{
  "n_layer": 10,
  "d_model": 576,
  "n_head": 14,
  "n_kv_head": 14,
  "head_dim": 64,
  "d_mlp": 896,
  "vocab_size": 32768,
  "activation": "swiglu",
  "norm": "rmsnorm",
  "norm_place": "pre",
  "norm_eps": 1e-06,
  "positions": "rope",
  "rope_base": 10000.0,
  "rope_fraction": 0.75,
  "qk_norm": false,
  "attn_scale": 0.125,
  "bias": "none",
  "tie_embeddings": false,
  "parallel_block": false,
  "init": "uniform",
  "init_std_qkv": 0.0195,
  "init_std_o": 0.0156,
  "init_std_up": 0.0195,
  "init_std_down": 0.0,
  "optimizer": "soap_variant",
  "lr": 0.00262,
  "beta1": 0.95,
  "beta2": 0.98,
  "weight_decay": 0.14,
  "lr_head": 0.00438,
  "grad_clip": 1.0,
  "warmup_steps": 200,
  "schedule": "wsd",
  "decay_fraction": 0.57,
  "decay_shape": "pow",
  "final_lr_fraction": 0.0,
  "batch_tokens": 131072,
  "seq_len": 512,
  "doc_mask": false,
  "train_tokens": 440000000,
  "steps": 3357,
  "dataset": "wikipedia_en"
}
Each number is 500 + 25 x the weight over its row's rms, rounded and kept within 0 to 999. Layers, rows and columns count from 0. Numbers have three digits each. The size before them is the row's rms in percent of the matrix's.

# layer 3 MLP up, 896x576, rms 0.0851, rows 566-779, columns 448-511
090:501521481485471479516486493487523483509503454549502503527505486466506543476548528526468514464492524519521480496538451512513518495485496492511502504493509465500460474476516445482515513517491543
098:491479489477497463515503495460497426488510518458448493458495500475515489516497494499517493503501534513488470498491509503478542534525511448498508507515531477500516488502517510499494465487503525
099:483498493513553551506536513565461551518516476460489544575505501492515506483513513574471504498497502511508481468490487478502525481498450501504512473507505514524510481496528525474552522450518462
108:525489496463505474522479479522484551508501502509494494493510517466462541512483511469541511481535552449439510468452531524495517506497501499497500482528502494498533504478443498515481423482518484
093:508497507526525481504474493508495479531484473496466477549463477527520472486460479448572488485520538525499502499500505435515509513533470459483476482581506487491458514542485519527480489525497541
099:463511497487526482484509476543550509480466505526519471516481468452518463494486507494482482466488486521538521524464488482526570504470531479486502526472494477510472512503530518471497484498474505
093:539510535523488496476506527543488516495502457543527517487490507500514530490480495499498493483481509480484491543492499476466555459497544474465530510467454538489480493444497468515516542502443524
092:527457527477505476493493509494519506501486475489528485445499513496495460472509507513542484464485537463536513474479514457501512488433532523475511503540492517488510458536533516472512495517545502
106:520471478491478459488496538472520502503487516469503555537504524480511453506518462530521454543507499470551491477465493467548500498527479515511515552465499460505499488515506487481482543487491519
096:473508528508509493519512511491524476527505514534506530480525523526488509513570500475483513499513479531490437518508472529468477529509502488509485489441539501477459495502481505528479523507497510
100:443476532538535488502480520523523536486510471525477551534518509531521462470489495520528480474491523473481537472507485532570523503491531503501517534485522456493479481470551496536528516511462512
110:523523490495471491523456493497500497491495488532482471530509515503494502480481487466513494532502478536485478516502491496462501447543496489493538472478481526481454521450459494507500529531517522
097:470539512498518446502531523504491527505483536524485554464469503514535502496489538484488470537476506513528490461498480481467552527507516520468514538498500462499505497474512485472501481562521507
101:496497490501531557496512508515522492519492555480480471507555532473504457520502505508532474526506500541516490501487521479501519492524534498500539468481487505522507518509485505463499515510507475
093:500459492527539496506494479523470463476501529482518479491499528511508489509474537498495459509516521512551493489531497519496500511488520516479515514497487486538523501520442497468529500509495502
089:515499476492499465492476490527529481509486469520508494471511543513474477513494490487499505491514477517481481486491515542488499494543495501487502511540489499478456505521501447531533493447535508
113:492536472490461470473494487491522520529511502540505529541485508511455507475515499510492484537473490522455499489547508493505511526523508523503495532506486510503531488476508495489513446569481502
102:519485501471506482458432485502523519502486505494471513481541507509512512527426455548487512478519501524493525505509563519536505497484500452504506468472524509468458522504498501484498458536471484
091:474486499519529526498526492516532506495463462555470503515514510462495462475495515533511511490519484551488470505494543523491509515521454495509520516539504489509499477493491475489488479465512527
098:510504499475515453452538465465514544493530485531531474503496551500482455550523512496509460515513523543484449532470473496499436491491510525541504492519505474485500486508468519473501517562467518
095:498451483530489552520500508513493477519457490499518547525480482518454496509475519504513487521510458496479535498463520521517504493468494493466490512514534460478533495467486495511491487545508498
095:483525513515462544500502519480508529504498508488509488516485542492493485515520483486511526482495491522497504508523491507535467510497524493501453505496473455466479509518491493516435440514561532
097:486452543497504509481495507485572500452529466488507507498506494508525481489537471544520509506520529510540456453493504523475514509518535498520521487520501484508498501505490488485482518497494511
103:465512511462492482494510513533527541469501511518533504466530448475453509520518459519535542502505485546491492503456469522501480463513502543520474502498470470492538494489497518504473452482481462
098:546480492537483522493516489491496453509512477519517497512413519473529503484469475479509503535490514474524481521512506520495518475507498454489475486512481466486471517541503460450506491493510558
107:457477469509513502487411471566500484510457498498510493486501481504494475515532497525506550485546476538472503501483515464526507485470525509504515462509522460449484499499468475489542498486465523
105:521486488510516489501486502511504480454496499572493534480513472497451490511535474496508486470516512488558491439504559520499513449536498531485469448478466485555555492487503485494447491511518506
105:475493509517511484495479516493488476500453493532517511539521507559511514497480475566508528498470537493493500510498498510492491461530506539486476507533478507564486549488511489506555463564521461
089:519479473498493518500533520513505506510466492488477416501503512485521466465478488496457478533529471491550466486496514498523540460515467488484498521516457504508471501537523429446497453442523467
095:460515478511477528437490485494500478491457517513526506492493469495499515498510496454515505499537500523477520495482459493529492553526492511508522497496504497491492523532547535453481479500505505
105:502507492471493499519486529474518524498488543493478506526473500509562528522524483509504540518484538431471510503500479502495475498479470501479536484551529502482535497509499435537532473493477523
092:535505492537495511554452507477474509493539450434493508490483457507504507481498502472498466497497504463558509489482492490524546496482502523510487466496467507538531511514521487511491493525498484
094:484486487490467532520476513513480499548511530530482485495471496536515503483495506490504559518464468504489489502535438549498485493480527496490506520512527491536501516511497482488534516523489446
098:536459510501483465515497526525487500506542498503501511552479520536505463453480476481492503485486453518490489477515523512474496487513549504545519521513480498452503461545499507504487528515481511
100:494507526547508463485532522466501504508526519464488511433481530494539511484518525485509519475553524459472474497540491481455493528492443496476560473494497541505485507453520509499463513513484467
094:486518561472479495490471531479514511507448511509453521488496502516463514523504479532446482529500558513486479532512535483511507484545526475528526510513477499490478502497515531493492479499590497
087:517453492499487496502533513462508461534552492450507503454539519497510484547485488525517492454491504504483485469477499494451498464464509471548540487514501549477517513505518465493493503490517490
090:487512461535517486470491522488520469481503528482478509485479519519497471494523483524489501496543482517491483515522488503491526467512493497475495504465486474559488494529486471521495484484497482
100:510486566439525468482548542487530505501520515459487533513511520521515547497513519518504498442480550503511463512519488534510492465520526504453494460505548474471495510492530546522552507490521512
108:501523511488444517541482510485522476458510524531520524472483478514497500477494508526462498506540487489485490481522479496518547494505530522525507479469537507518522497530509504471556492465544538
102:434479486494473485529479527495497535516517531468503499467488542482474517553514476504498538502473532526523477499535459518483514500480517492508493501522553472510519565462492495505507522504538535
089:514555501521513503486529464478503527515490500488501514514515499453464497478473552517520493484509541484492488464514495513503437501483538509517462486540499548511495499466488488497528429532533508
084:468500515496512520463465528453523483501502526523495495520524490518521495464516478490527470475506495495541476476484486496523494466486490503534501492552476463433523454478508510487563496487447470
097:493514479445517488509571468509517497486495481485558543509498537446500472479464507513473489514494458502504493488449440503521500464467482498495486474458472534510471479550489459520469474506517542
095:456485511501464491514539505543500479530487513470496550452510507494508468513482477483540492488519520480523511524554480523478494503490466525487476469496489478513560528496502492502508478508447491
083:489507549461525513494540511499531486522523499474505499484510477543484513514519465480472512560491515473506496472501493527529519551507550501530527481473488481495480515469502485511524518533480528
093:505512487499477518462490467509483470475490474478495487500475527480553465497456486519518529514512524533540539501530528495476466507567487516506517476517505464518484523503512519525509485496498478
114:504509528486489497495548485536518491498521493520515519506497504476542503513521532501520475462516501506501484476490482518481523561510496546516527473474514520480540431545543485463534508506485507
096:443492520482473514502493511460508502477472488501493492483525478478452504513506471490535492478482492501483451483547519514503534518493513449505516539503523487476513514484484502492483553533509541
102:475509490510488478492484459472494533504514515504526504453510466487513488514505522483470528470469562496480484508502478487534507514451577469481461504468507467514499506526488492482511496469518463
104:456511538511502502466480459516475519489474456485490491455526500458532512548514525542524519518490467496541506472467529514496546498476505499455491527485481473490471462511492502484512483471501416
092:556472520456521513489535502497510472466520470469511496506488522495523505535499542521497498500482495510491487523500501503449491520483456483447542509472486469504501499527481520517473508498561484
101:467512542512543464480507498509504472513529473514443489543516465495445503463510485498526527511530515482487489524482541483525518481499442481545523451536498544514487504518479474498494492478500492
089:476553465471487465545489524489493514516469478452516483506488473497494504540510447524501497473464517492493482489571503523512500500508506481542497511489516510489482487515484472456491517477537470
103:483511493513530524460506502485488480489546500530514551497481445537501489514504504452522489474502521509452475461528485483458494516474536493469464505473512492501487445532505478536524467481525546
090:533513518504468508513517485441492494457528533483470523527487537438498500542481502491501519472489501458479510483535453531489509452519532481545472514537499503555467494510511480487490525493493525
111:466493485462496522509494484510499512480468515514464515447489489487563518478523461453501508500492511488496484529530521483504494507427515479519461508469484517538481492483482493500433504479532524
083:500488506516498497474533487486519485458513515535535504513511514528531471508500499488540464488515524493446511526562474546573512570476478520483505492522466467484468510489501470493495531510490504
110:469489451498487537517516492541491495457512474517482486471498475465447509479512491505462496479535472481513514494475505506494502464466492471523478492474530496535456487504515488472523520509526505
099:504512533484476473505474500498506440501468550464495494451501462487487499471518496488536496527510456493532493533502465490509523499548459510486508460445456543528530472547476455526505488466463486
116:535488500485495484505492534527521554481508496496501500491489523530498490490459484479547532536484496465515503494440501513509499512500471527526555448493515492510512530501539532542507466473479481
108:482493490549447478488490504492484473467482520521476478493550493493503453537513502482465540492510484491510489468536478492521463487505509504512529513557476487504487490483539503481453511490498515
091:452476501493503518492521520464499484480550578469517517554494467528511488486504522551524506481516507508496519497480500480507485503516533519489478484518467475530541486511492511510523519491502506
107:508491553502426459475469500529509540490495522467492470518513498518501521468486517518476497489496478536516457490487467511469514437468505508450534508532501509490543500502514506501476496466493537
102:471500516542486498503481525480485521527504502483484466538479507528496494495555470518527517543509542455493493492479547508536482517560488523514521501477474462489497528522535469515470497487546501
111:511505525436480497464514479455515483503486463489464475540481495453513478498496505471537520481441498537519481500467509516497531463502518496511525541526495486432550515514527486493487495476489495
094:490481523484466493480470524490491506479441472519490503491495492460486497526493503486443567466533464470439473480517469483504514502478456485461476537500467445497539488499500494466490508520495528
110:460501552499537492497480456515498493511549474509491497510483473451496511542498526487509516480498508504496525513528511493507504499480524492483478480507458516523475464525500516498490493505512467
096:529471511461521479514512537507480536504511530494492483537535505547530500514550476501489474515481478497521496501467520533493465517541513502503505495513526497484490513510502491498495508506535547
090:518490491474474510506551501520450511518509504438506511506495463491516531486538483492513519533483503461495513481486525451497488471504541562443499555513496485578521536497497489545481477531503533
102:495511494503478482482526513481514490501529496501480504557502523481523502494498519499548499450496480528505496485512507465531517548514479480431494498563525501475440508499537498541498516494474510
092:505507465478472466534509513520473525511499420461496460521521479454471508513464512530504493472525483478546500519520513478482557527473467512506490460550466521442526486506504462487488514479475481
097:481521477501546441526514495496531511481523541451513505474518476529522491527469480499508517502497522546533459450504530489517534510500534495547549454480513499511499440525500549523427490519482493
114:524481517512503504506514503535541588466489454458504446477513510516527542568488518479501526490455472531504507469496509537465517463532487510504500526495510506486493533513525519512524503484524512
107:489513496470518510541498533485498466523455523547510481483481502525533503480498521540518558519509474488509509472464530536501510500515454494524512491522511502475456469480468529505533468509505520
089:496475521503523492498525443529488490504548494479474468509496479511480524530522427544496477477465497499458518511470473460475532468496526507511495543521508509454499495509501517519495537513476518
092:509511554491506472524456480469475487467517531477565519508517499509498509498505481477534475522499481498499525509501526462499495495557468526529470500475492483494532520520541535530486581461509554
092:529498529532489514508476525521535514505484523435515474463492498468513523453495511522497520568488529474515497502528512513499507451470502498520504515525501513527457521516481470487475498539501467
083:509530551523507501523501476498495500506497536468519514496550501472458571465472487513470479504514494531519546489524534486483484502473472517466525490506481519463483513503488527514508522534514509
085:464546504485543509496472475526514532491497481514520482499505466506483524485466531456502481516509513445454512502454470496527523473496502490541490494494494512462494504510505458522485507477445503
102:477492507478501498524504535485483536503472460528506499504502530506497483481517505505497463466503512452482509476516451506503507524479523513551493498536551545490489495525490536537510501535496527
108:494494483476497479463483535486514507505546515497477528503525457534490463458514494464530515531489516532493512493480519502516495486493451552519498482482508523498532487540473514502524488517513515
107:498465530483486505516458500519540507511558510523533479517562492494545538525461487522532517434493473517470502507450488516500477484470480488461492520482542482501469534501507489542498491439520533
101:512496468539468501512504550513540521529512507456542495512523491542496476509476515544475514461486544527512507477490550489500500460531498521517475503502513463503467489470454467504474509483475504
091:497487502506491513481514479496498466477479497475513495485498530523474513459495517520502507474500455510495535466494475544508505498472471496535482501502439530522499495494536528476511430504496515
099:467504493431495495513454501535509528507501489480516498506489525491528499529497460475517477476545513506471503471505458521504492509516539524483462488486496527499483500537511475581518516511484488
113:482484538466541531520495540519477530540510518527465501479450509475491483485530483515487487480491461487460504474489554521530465492485484512517496465507513521478494502528511499522424491522486533
092:488481479514524539529486552492465505480514444460493488479480489501519513461466515530537478485485505475496479505487524491526495527479494496460527501501487502494540492494460494456509494532503498
103:445522491502426515495512507496514516491496503499528492508492483538520520520502495470453518494506515482504493510520498484483521490514474518530475534468503533504479510522509527512496527503517536
101:471522546496540493514536483444484514476483497489490501477490531497502514532491486494472481535451527499511531502481478514517471500505473508474487498495479511498463516512507497499492494544461473
092:528496526505525515491508461517468505462551520498493509525541501493518465480502484528508497464486517486482466504508505464511470471490466502507469566530492474547519543439517557504511533521488505
120:501490529510452449475497507506476533513475494510495513480505487522526516479488461519477483521527480529487530480503445470467515539453486519498493466533503481485534479487509490489548539535523510
081:511520492505509455493474509533549462501503472502488482458508505566511548449503480538556484493478504511533503498492451541488468509515502514464510485523512416500455538495500517507461486558467506
078:494494531454513510512443518492498526472505486505518487497488498528507506511496490499524491518460539484519521479485484516501502494486505468509487538471513511533502505524490480506488504466522520
094:477526499479475518506485492549541441474484530516506470484470466513498443487507519513485484509544487463483491490467515508482488477500527476508499462504488526516503501512525483468499484498518487
097:514472477509501499505465552515497520517492510466509472465491516485507507479510506504510506491517498443488509569515504565504492516491470470505535490487451545522515518515528562478508521498520485
120:510508487517520480513502506503501460517542497504528501448488483488473505475507514516482492455514520509469517526489526503468496484486497453510507484501495496511514537486510534516514504494481533
091:502459479524479469526524527456472518513497510492468466487501468498524506445510536477495496545532521526454512517492469508475446481553445468469474501497531508560486462494467484498473489499477482
084:488494464505511478509573472495493485521504474495476520460471483539530502504466509494482497489492507520471496498521496460520510493535504535492511486504527498505469479477512507508471503495456489
095:482518461436490489457519517487507543480492539512506490487481513540481472461502497575485491457492492511477488511491498527511511526501496497511521436502494523467522538461491527508506496468496518
109:512479517525474518511441498498473502562512526468495512487521490497459493511483486541516490506496498521523492491503489451463506472488444511502496486481473477504466513500510473492519509494507494
093:478543513540550492506462487475499465488559475491507557496511516469551522496489476491484525532498533498499466513493467511519497482497518531463543555482453523523495560516473495474492507504535479
092:472472442503528511517498544478536482464504551493494473496502501496459451531461485480525501506498491528507488488450533508470511503484520500480507499471523490421534464521471500487504497560511474
097:435494517545476545500500481500539544495486500513501467475492456537483513494485465546525535470468551539491494530480517471532505511481517496466505474508476522533471506486487510510510522525532514
096:479509485497540493505502450536511537476468496518506456501505454497505455511458460442507493503463530504512492524510499493501507477512496526507492506524472480516510490469506481497501486536488530
096:494499519456517477532555514509521525416511525529521473479460495526485532507495475480506461509548501487479471519451491503526491526491494504507472536478488478529508481479485523501511438474482503
089:485537554499519475532469478501536579514473501499525508502530465501507515522515514515501517462497479501531507488495503447521530491469470513530529531523508506494481496484515507504553485563501492
096:469492477518524507508527497511535488487551531464478522515463491539473466464553469523545538476498512521498511546511460491522507502481466497504468470503483436510476494488527504505519497516502521
102:489514536459504502474551523457522448532479534497535528474534502549468464512510492500507482461490516505484482477475514528552486510438463475499425510494504500509480490501495467484502525503519519
111:457522475481470471486510552496535498501516523522535526517478492553508502447463495467532507503479475466506515492494479456556432532498474532490426501486515538534508489518547479504511484458450520
094:510500500497522508490521525476496440488517506487495515507493450519489515510524512463512479502508502478446496505515498461527493503499480491524487478514465551520468501540453517504490502550497489
100:478491507468459528442506478494514497482466559533484461494475522454505499526455518492494500502473494503483466493503432522473515497532464496510513505472472508488484484490511494462526466517428493
097:520500501554486517526524509526476482519486498528470511484496503486505504511502517455464493527529482464466516485476502468498553489477459487497550484518474483498542484506527499518481512466478482
115:500510520511497496489537504497488490500526496478515490504501527528555446503476514519480493484552505521510464493490511508524479473554533528541533508541435515451504448543466508475519471534496517
106:501525510507481516487527495510504474508473495502501444510553518470516523457495517527526459492517502493516530521473430537474532505484472519536468496480506509512532449501521499484488539542523501
115:521507503448484499517474502529486518510517486459476513513471508525537527507476503498477490527476511488464497491494504494541497514523492502499522561538499495484500494492514526518514443508501529
100:521551517485495518496445494514492502521481498482501504513496500484496498549476502502505538494516480469535477473454478522468537479517525485524501513465523528535507532515525533539464534455477510
109:496475525460464505498482489472484519512450479496493458522503483521529489517476495515508463528459492498477481490503512532500495476534481529555528512504485518525485470497456534502506485497523525
101:550505491447468549531505518503506480535499468534523464530488505472498498516530513559479530518477503526502496474483541494492522444535505489480508452521488464498512542489509526495522524522538487
108:552486497529476515515489491498468512507463497486539504472524507487417495468494491512494513512529512518502466536504506497479497496499483471540475521471527495479506510501517509496464518449479495
085:457499482497438470501515532481471495507516527517453490524513476479502533542527497489503559528491533517503522485470514515518494555480478534500499540490505554473492485516478514529502461470495485
096:493520438497494530508476515476501530509493505502501501539490491510478493491528468498501496447516470450513541515516502489576520489483554570496470513478520539481498520473517466525517504487528512
085:522458452484491512492519470511494457455463509491495480478466462475528547494501484516509502528501499508459510488498507467539495535474467490510482490479499487519499501488494523517492506532501482
100:533483527543499519491528498506495508488476477531478515500548469496502525502519505522501495500498501449474494515508509466477487545537470474517498533470522454514514488500502493515497513469479491
103:502481552543463459522488487507476452481487488498514513505503466488515490447549523510499497457502514480488503519479511503483489485534488508507501503487453496482487538517447498506519452495509567
098:505478508449492524515526491541491480511504470473446532518529534501525433547443503464523507529484512485519517485510517517489491522512509522440488478501449538513488493525487489490518540519476526
099:513532486462511517493492521485533459470489497540521518523500536500506510529488481498523512498486503491485453515463455509537511512533549492491492508503501499490480454508491515500464492489502488
093:496525486510485458484551482521525542445474484527505485479455522459563461500464503481488504529513532519511495541525516503503558536501531489505502489524485539490474488483526498494505512545481499
098:503481500517509469519459406519544514496515513534528504525490517500543504488505531513492487477522470541496489511478510466518496483497527498514552517449515482479499546492525479459505497495510489
093:514461487485496507454498466477515518497505518492496480524477535486493525493532520529523498466523510522526491531521483456509530535487492536485532535448500469474488458516528503471506485498483482
119:502483540511555532500529530479530508520523504518518504478514515557486497529488560482514492473459522503492508522476516478480532486502530512490443479446491492494485513459463521496545551483544484
101:515487526486484510510487525506511491500498496482494488492499483489533499546504503521501514498526533507508481535482475432465509476510555513478505484520496483513526515482507504513524513510454515
115:483528519518497500486454500496484471511506539508496478506526508439495447489461493490536511512542492481495567533460519511527496468529472522540508514461466496470469532472522535501485508485490498
095:492540498521507507506537498524498501554494475505508479516559503555527555497493504494528462486526522493451457534511471503518472502481478489524509528507527473475565483499502470519507435527542482
097:536517557463464469493465497506526496493502521464469464546483513495507493448516462476483488518555492489498532495472469542507523506530506519488473499503510539488535471560519520510509477499475531
103:473492503494470485522496521495494498506530533547465422519483497494484536471482489494491479473497533444525475529508498464502525440500476469506494483522474492501450532524533472470554483521520457
094:504503516511528500514533504462537517472479452492549476478542528473495541535476495523507548515450471526467525508509499548490501548498518527505469511518527522492518525476507467518506464513515549
100:502506521510481502527502476473492454498476522498479549508526490474463485503550497513489533480527481444493496539521492527481436521497503451495473466480509513497527452483506452522527472529489501
101:486478486475485495521507492496511512497485510474506521483504526484508507514516497553527501494477522465538550494497477537471522506474490530498496515495487507526468539474547503492497509451500492
096:507517500543516485522526474541540519508519504474478493494504536559479500494459524497507463477511498463498501468481502501518507517537537498525459484503485525493494492502519493490474483482511514
093:442514512510484538445465537525518466517484474555502500472512487423485519504509513469482493547525456525510496538468449506519503489521481521505461487486516480495511525467556528468486494517468513
103:489506468512474463510524490485518513518512454483476550505555526519488534526509562498535524463509470469501503559491501502492472507498460543476513491529493491546535496473457518504528467506504475
092:467504544498526508493500505501483512507508475547489500441520536476461529473519470483513486505469545507489500501472482505535505516490465486499490496473498503527490475513496479503505495488468490
095:515513525484460488490512485524523506499486519556522518518464470493438474529525500494519510502491516538534478578512504492543526468532474482516507475487532507502475519547458529513501506523498455
095:498466483516492480492481549536519519500505479522475514508482497505501501446507489433473491474471520530495530538534515484492495490441514519500521454494516481451543483460539506469478541482462507
087:478510470456543558496528476476492529453473517503514448480458470520472455492476505472512472505517510490488499497429486492480495525523507521510569504456483508514500464512531486483517496477458516
097:471491474544514528510512522470505460523529484539483524507469474481501490533515485579527529483506480486574481499495538535479467483522506448516473516487497472470505486540484491478470505491449452
092:499486486534537506460501515507462492494517484517466497503471520456510456516507482528524530511491532528556451505503469513490535514529540461525488524508475469470498502471486508480498488545564485
099:527493487485482522485486491502556509541492525509523520516481501504428529503463528524497501483500462509503506496489462536546463512485469494481492494537509504480522503491506481485520511489503506
100:490519526519511504490493509517479499476519462511449510521516543498468522490516502548554495492464508500523523479523525510483508473459442479519491490503483504474539502513405528474506479496508479
112:561517508528498502502504557439463509497498511495505455535473498526511488501488511438497520516482498455470509497537470473490524495527462527492507479514499514530459516437508522490490494464509528
100:514479478547492516515537525510473516500475445540515524482487451515463500503503467516504518535502512508483518494553520525459501456506515511474498498506497508543482556490485439501507437483462478
100:512483557515501541528535492463506460519529460553471538481501498503462524526473530512501485518427484516507501488553490470510482517498467544472523527545484531481487527499484482466518469497522512
104:544461473524464446488529511499541498492472447441492482528485446487532518523472478521490457556459427497525465507480539489504513519487502510505517503505481532491484524498514495526484533494493516
105:490504505517484522444478521507484463485502486517512487474507558498486474508574504531532516514483481476551511501517497483512533520492489495526487510529590493517520513503516489494524475512517494
090:479554424484519481515467501460506495472517513480473517494513499513477483510494481481536537490505519530500482499526503560534475535468499464552492470511511499514556487489485517520514510521478508
093:487504518526535437508515492485465523519539453475520478507509515492521502501472546475494514501479504525538520501546464545485509486527484512455478470474492525506495477503486530446502486510483526
119:552497527529488501508486523526491516508537477502502467497524520514488502492546472476533477529489537487497512489530477542486538477476472469485470491529477490469509482475505482537535526495544537
109:516508487495450488468496459540480492506487514517490459497441493480514516503501532487515514505532495513463505505492516499465506480536464472522488479486507446490476497470468471476520534480489506
103:471456466479478476467520513503557475516516493537490480521473500466547524478499538455524483491508483470521562503505528503530525529498508531520497534517515507498449511466510526518468479526473456
101:524492497502492520483502504495497462489485499520521502555541487471496539490506495507496502510502490484525509543531527474512517431498496470538496489505525536518494508472511535503490501516504462
088:478534497502507505495505477472521442495412492499496509550474509493468509513446547514502528535483518512505465495506493461467478518486459506518528498539449478478479507513541486474530516475495497
108:510539515467515473535533541491492510527512472485516461487535479492501532466483491513488498545496491478468510560549479492519497493515512520487525469521491500508476490449473459470459485556473522
103:519487488491470516460462486473477468506504489499488542516503493485493522511480542508477489479481498509522487505495492520525482476466452473548493495518498489506466506502489517487520474529518480
102:532530488473498527493511488456481486538503513510476471489485515511479519513504508499500487545484481535480480502520480519477504518537499489535526524517473493520517550496513457485508518493486503
111:488515514511455495487510525505556472466543544514472535560516549485521474522472514510468506491500473482486484512490520500468489474478514496514472490477457535501501491516483509510520535507515524
102:528486554484486481486505493508464470529456523491510520512476452527485490493509450505492500468476501527516488491505498479480527494472479482492471481483474543472530493542465501484494479495469499
100:523490508520455459508506516511501457483482536510479519522539529498489485484469461507476476475500514541492483534489472501477515553493503487519471491492510481481485515490513460488490507549488532
096:499486463462518488475500512538480519511491504467524497502535467461515528524475491480490481481492457485449547523501491484532514520465524496461485472514498502494510478492495455515493504507485512
110:487514518488511503488514467475444532523489499491478507496488480510489462490563540474520495468517553513503506526568551540545495513483514507538478495462517514503569494540494486511477451473543513
086:498482506499529471514454498469494514525520458515530499489525499506526512541490525497529469465551542481489470474489507529522505491491536492464538429493525502481497498521480535511499497453529494
101:501475482469513515487491498536515489461507510519510507511487500523531477507492482507542477538558530494510524489525511470472526515502513475496506500533496532496513456514492536476478514511534435
097:498539502496506478516490519518483524513457473482536523458455498488519522554493486538496516481497512497537495558495534519462496501476431481522526506487469488453504537494504480501557486528512515
099:473492472532502493493465486487502465530494512481491498485523510499505550522489500546480532494505477541504427528524513513513545496548501499488472553472525512481503506541526476501520533591455450
095:525528538511482533482521515474486501469512517534434487490503533515466465517519527547498540513506480493495547507492510505530531457508477499495506456491486521481463493473514480519546498519482491
098:546508492522502533551486482460490488491522510491475531515487508498541491509528476496547483487497474534520521493522495480472450537510505506505463505485494490508499473484507468488508537479504525
096:447528542486460501491541497494503489457469520504494540494507490441514459485452527458452490499484505493506563457490466543482497467464533461474508511498502491471506495471484477499503490458497507
097:489498521543513565491522549471508508506509469496510497507472476519523501485490487512464486505503552539472518540522531502495472531522524550471511504483528481503506490504472515506461537457525463
106:525502524498481499489497526489511481520507511528502493502478510506476468512560524495501505482559545485535533516515553486501531482518499476516514503504496439426496473518481518514517539490504542
104:513477509522500522516497507531502498486467518479529503535515516499509513496532518494497514540484489499470500534481471532514495514494512452482485506514512493515522485496467517497508491492540510
102:495535485478488534517523522510510521466485504483507449476487485509469475512471528486522530468471478489507498497514518487493501498503490509512503503477528530500477519524534538498518526552524508
101:464488525499512496477504524479508462502529482500511495468560511484503504530532486522517483529501541517490518518483507507484508492485526521492527488493499479434516501482489499528467496508449493
091:535493466531489463542490504487507476507492517541503497513536555519459473505462538498469474487489496482507508533507465464524519516501486494531562530498508464461518527530516515482445558492474485
109:506541495506481490497514481474520519484493516464528492503468506503503492490483468503587471491483507501545545488481492520485495452504475537491502498508527456495493507498509492499534550537501483
093:415524512509483488530485448428523481451526523505532545497488488468518508483533487518458543468472480507527476473491506508489499513509494524468497468472480523494530519544526505458488505469508490
104:500514522476482495506517485445495504524513505466514512499467544538476464497468522529485497456470464511515458525481501506528497541527489508461472458508447498498466509485449496517508500482538491
105:498572521511482469510471485449453473522476497483490541486540485464450540454500526497488488509483474477495514496517483488468486494536484502496468495489491520503495526481443502509520500531478472
107:515546522567478475509510475482442466476483505488497558504502512484486514461528562467499505478564503495508502489475438495490465501504525499515531458479452492491491487533534514520479537516570462
102:503483502474497517546472499527517504507524558507574498470477468525538495479447476512522528521511520465503531502502492507493488481516466497465497498492507529532467539549476509529542495488506510
096:500504461542483460518482498560502541504452526513493507522517537480439510515475471496486468496477528541490495510514490499508451490518492513512523494506538471525513509520560481473506522479523447
095:536518472546497483504522527528518496441494516483510493531482525491501504498531478496488529497511526502487480527503521517463572449489538496524508498472485498454486481517481457527526497493507530
093:482540498511493500482524494496517508459484527466503444526492529494493505510478480549484508517487501539506472513473501502513495494553531514474497478486531505510565496512470509507512499501505473
104:478480516524473500517513492511503509492527496532525531496460528518528518533500515465566486472496494489517507527497515468465529479503520505481506533488485499514486521492499497485456481486475468
095:497500485527473459494489485493472487493499517532474459478512480521492453495495484494481493499502502538504469493520494462484489506535521518501482493544533497503468538503519524512560494514508524
093:510479535543509497440503488511507510476475495471477466474480511462482486475490489487480497487534507474504496504543514481498486543499488479440461522511475514465472492532498515495512510517511498
093:483483518486485535511458497488481485525501533500483512483517492449482513495534532475510554491534501439501544519515531495485561515455482521441526540482497502478467486492495520519496551486465518
101:524467540491438491474490492508478540453467507476513493507476526541492470478530487466525520462519537513527465498521446520525506479518506492473510513530468545504488545493492486507506537512507575
100:512528542504532472487477485532492482493493485529476494545492488508559511471513449493487467472483493441466541494466516492507493531524449492503497498492498517520514468526591502480469469498480499
099:593452465459526473424479514493510481513523484466506475518520521529516470490539482487533506522457462464513465460525484478485510520521512490468504525492510471480513499519509491508468467506474513
124:502487519491501456513510504472533510503536519483522509474496481511518458519493521473504478455528500513516457534460496482510472475510457495481466492491510493468527510471493499504503540552490474
093:520477484541485495483515494480444506484473508516497511491513509513517484567542513510508545515512471502499517482441487450458526506509473503446485491507532499520528518548475473499482474494475497
111:508501487509524535485514491497528482506541464524487508532479474520498503504468493486466508532516511508476525474498521500503473488477482542500501462486491466476515474508499492469563493490521477
095:466522469497512490516478452508491500534484507484538492501508487536558526496504515506481485516468499461509456505480540512533504520464500551491497468480492555550454511487467471504504529557503487
098:538479477497521558489522467501495501531503544495492490518487490532492506516497485506482561462515488511480465508470501484514505508474465518469491505472486475495472498520483496498497549439525486
099:473477484479538490493543504503486501484445516464526539512496540478517459509539471545536497480471505486498474496502475476504495507524520481497469508535473483498469560480448521543540514503514442
112:491463489509491508513478489450516473517495479500516501491478523491487571476545511487516455474464530461517505490501498492474517542501460485471541511525516472471500564450497523500531524511512527
104:482470517468546523481437535519548487506477504531503505515509483523426531496484507509547522546468494512504455510499511537507470473488547502497518518473477514476465517513486557484493480492518508
102:503472525474466477495520458500562473533479504492501503500512493486478474475500460511462514512479476490518506471502517443442559489522503469457508495552521471512488499506478479486500465462494503
116:507525487454488496484479512526525451487535470506477510477541470500498511498476526472522500495516465474500478491446539457450464512532504483470526492530476510510494535477484510479508452495486498
104:507462499506487449521513535531487503479496496473502504458452494479527496473498473476495505512503484487519544524507483473495491454510520534500487491493490470482509513486489489464538467492549524
101:453509472524472456462540473514457501480515490466454479486482528490531535503528460531501523528462517524518476468485499505469489526542481517521494526452544491489469516515472504469453473510542511
116:504497467515439521469501491510551474482506515493497503495508507467507529485509534465462506548477517543461529583505531538483471502494488493481470544533513477526514508528509504574485556494488472
088:496550477509510513499467499535487520475512518502471488496482486521525476500540497493558515487568495510479527500502482504534525515510500486500485474505507477536511455492442467533467500505515513
095:499481477532501517516481478539491476511506487519474465520538510528500488507476501484492515478471507488535543482503477488504534506543476511513534526456468472526487482550534456496509467488491518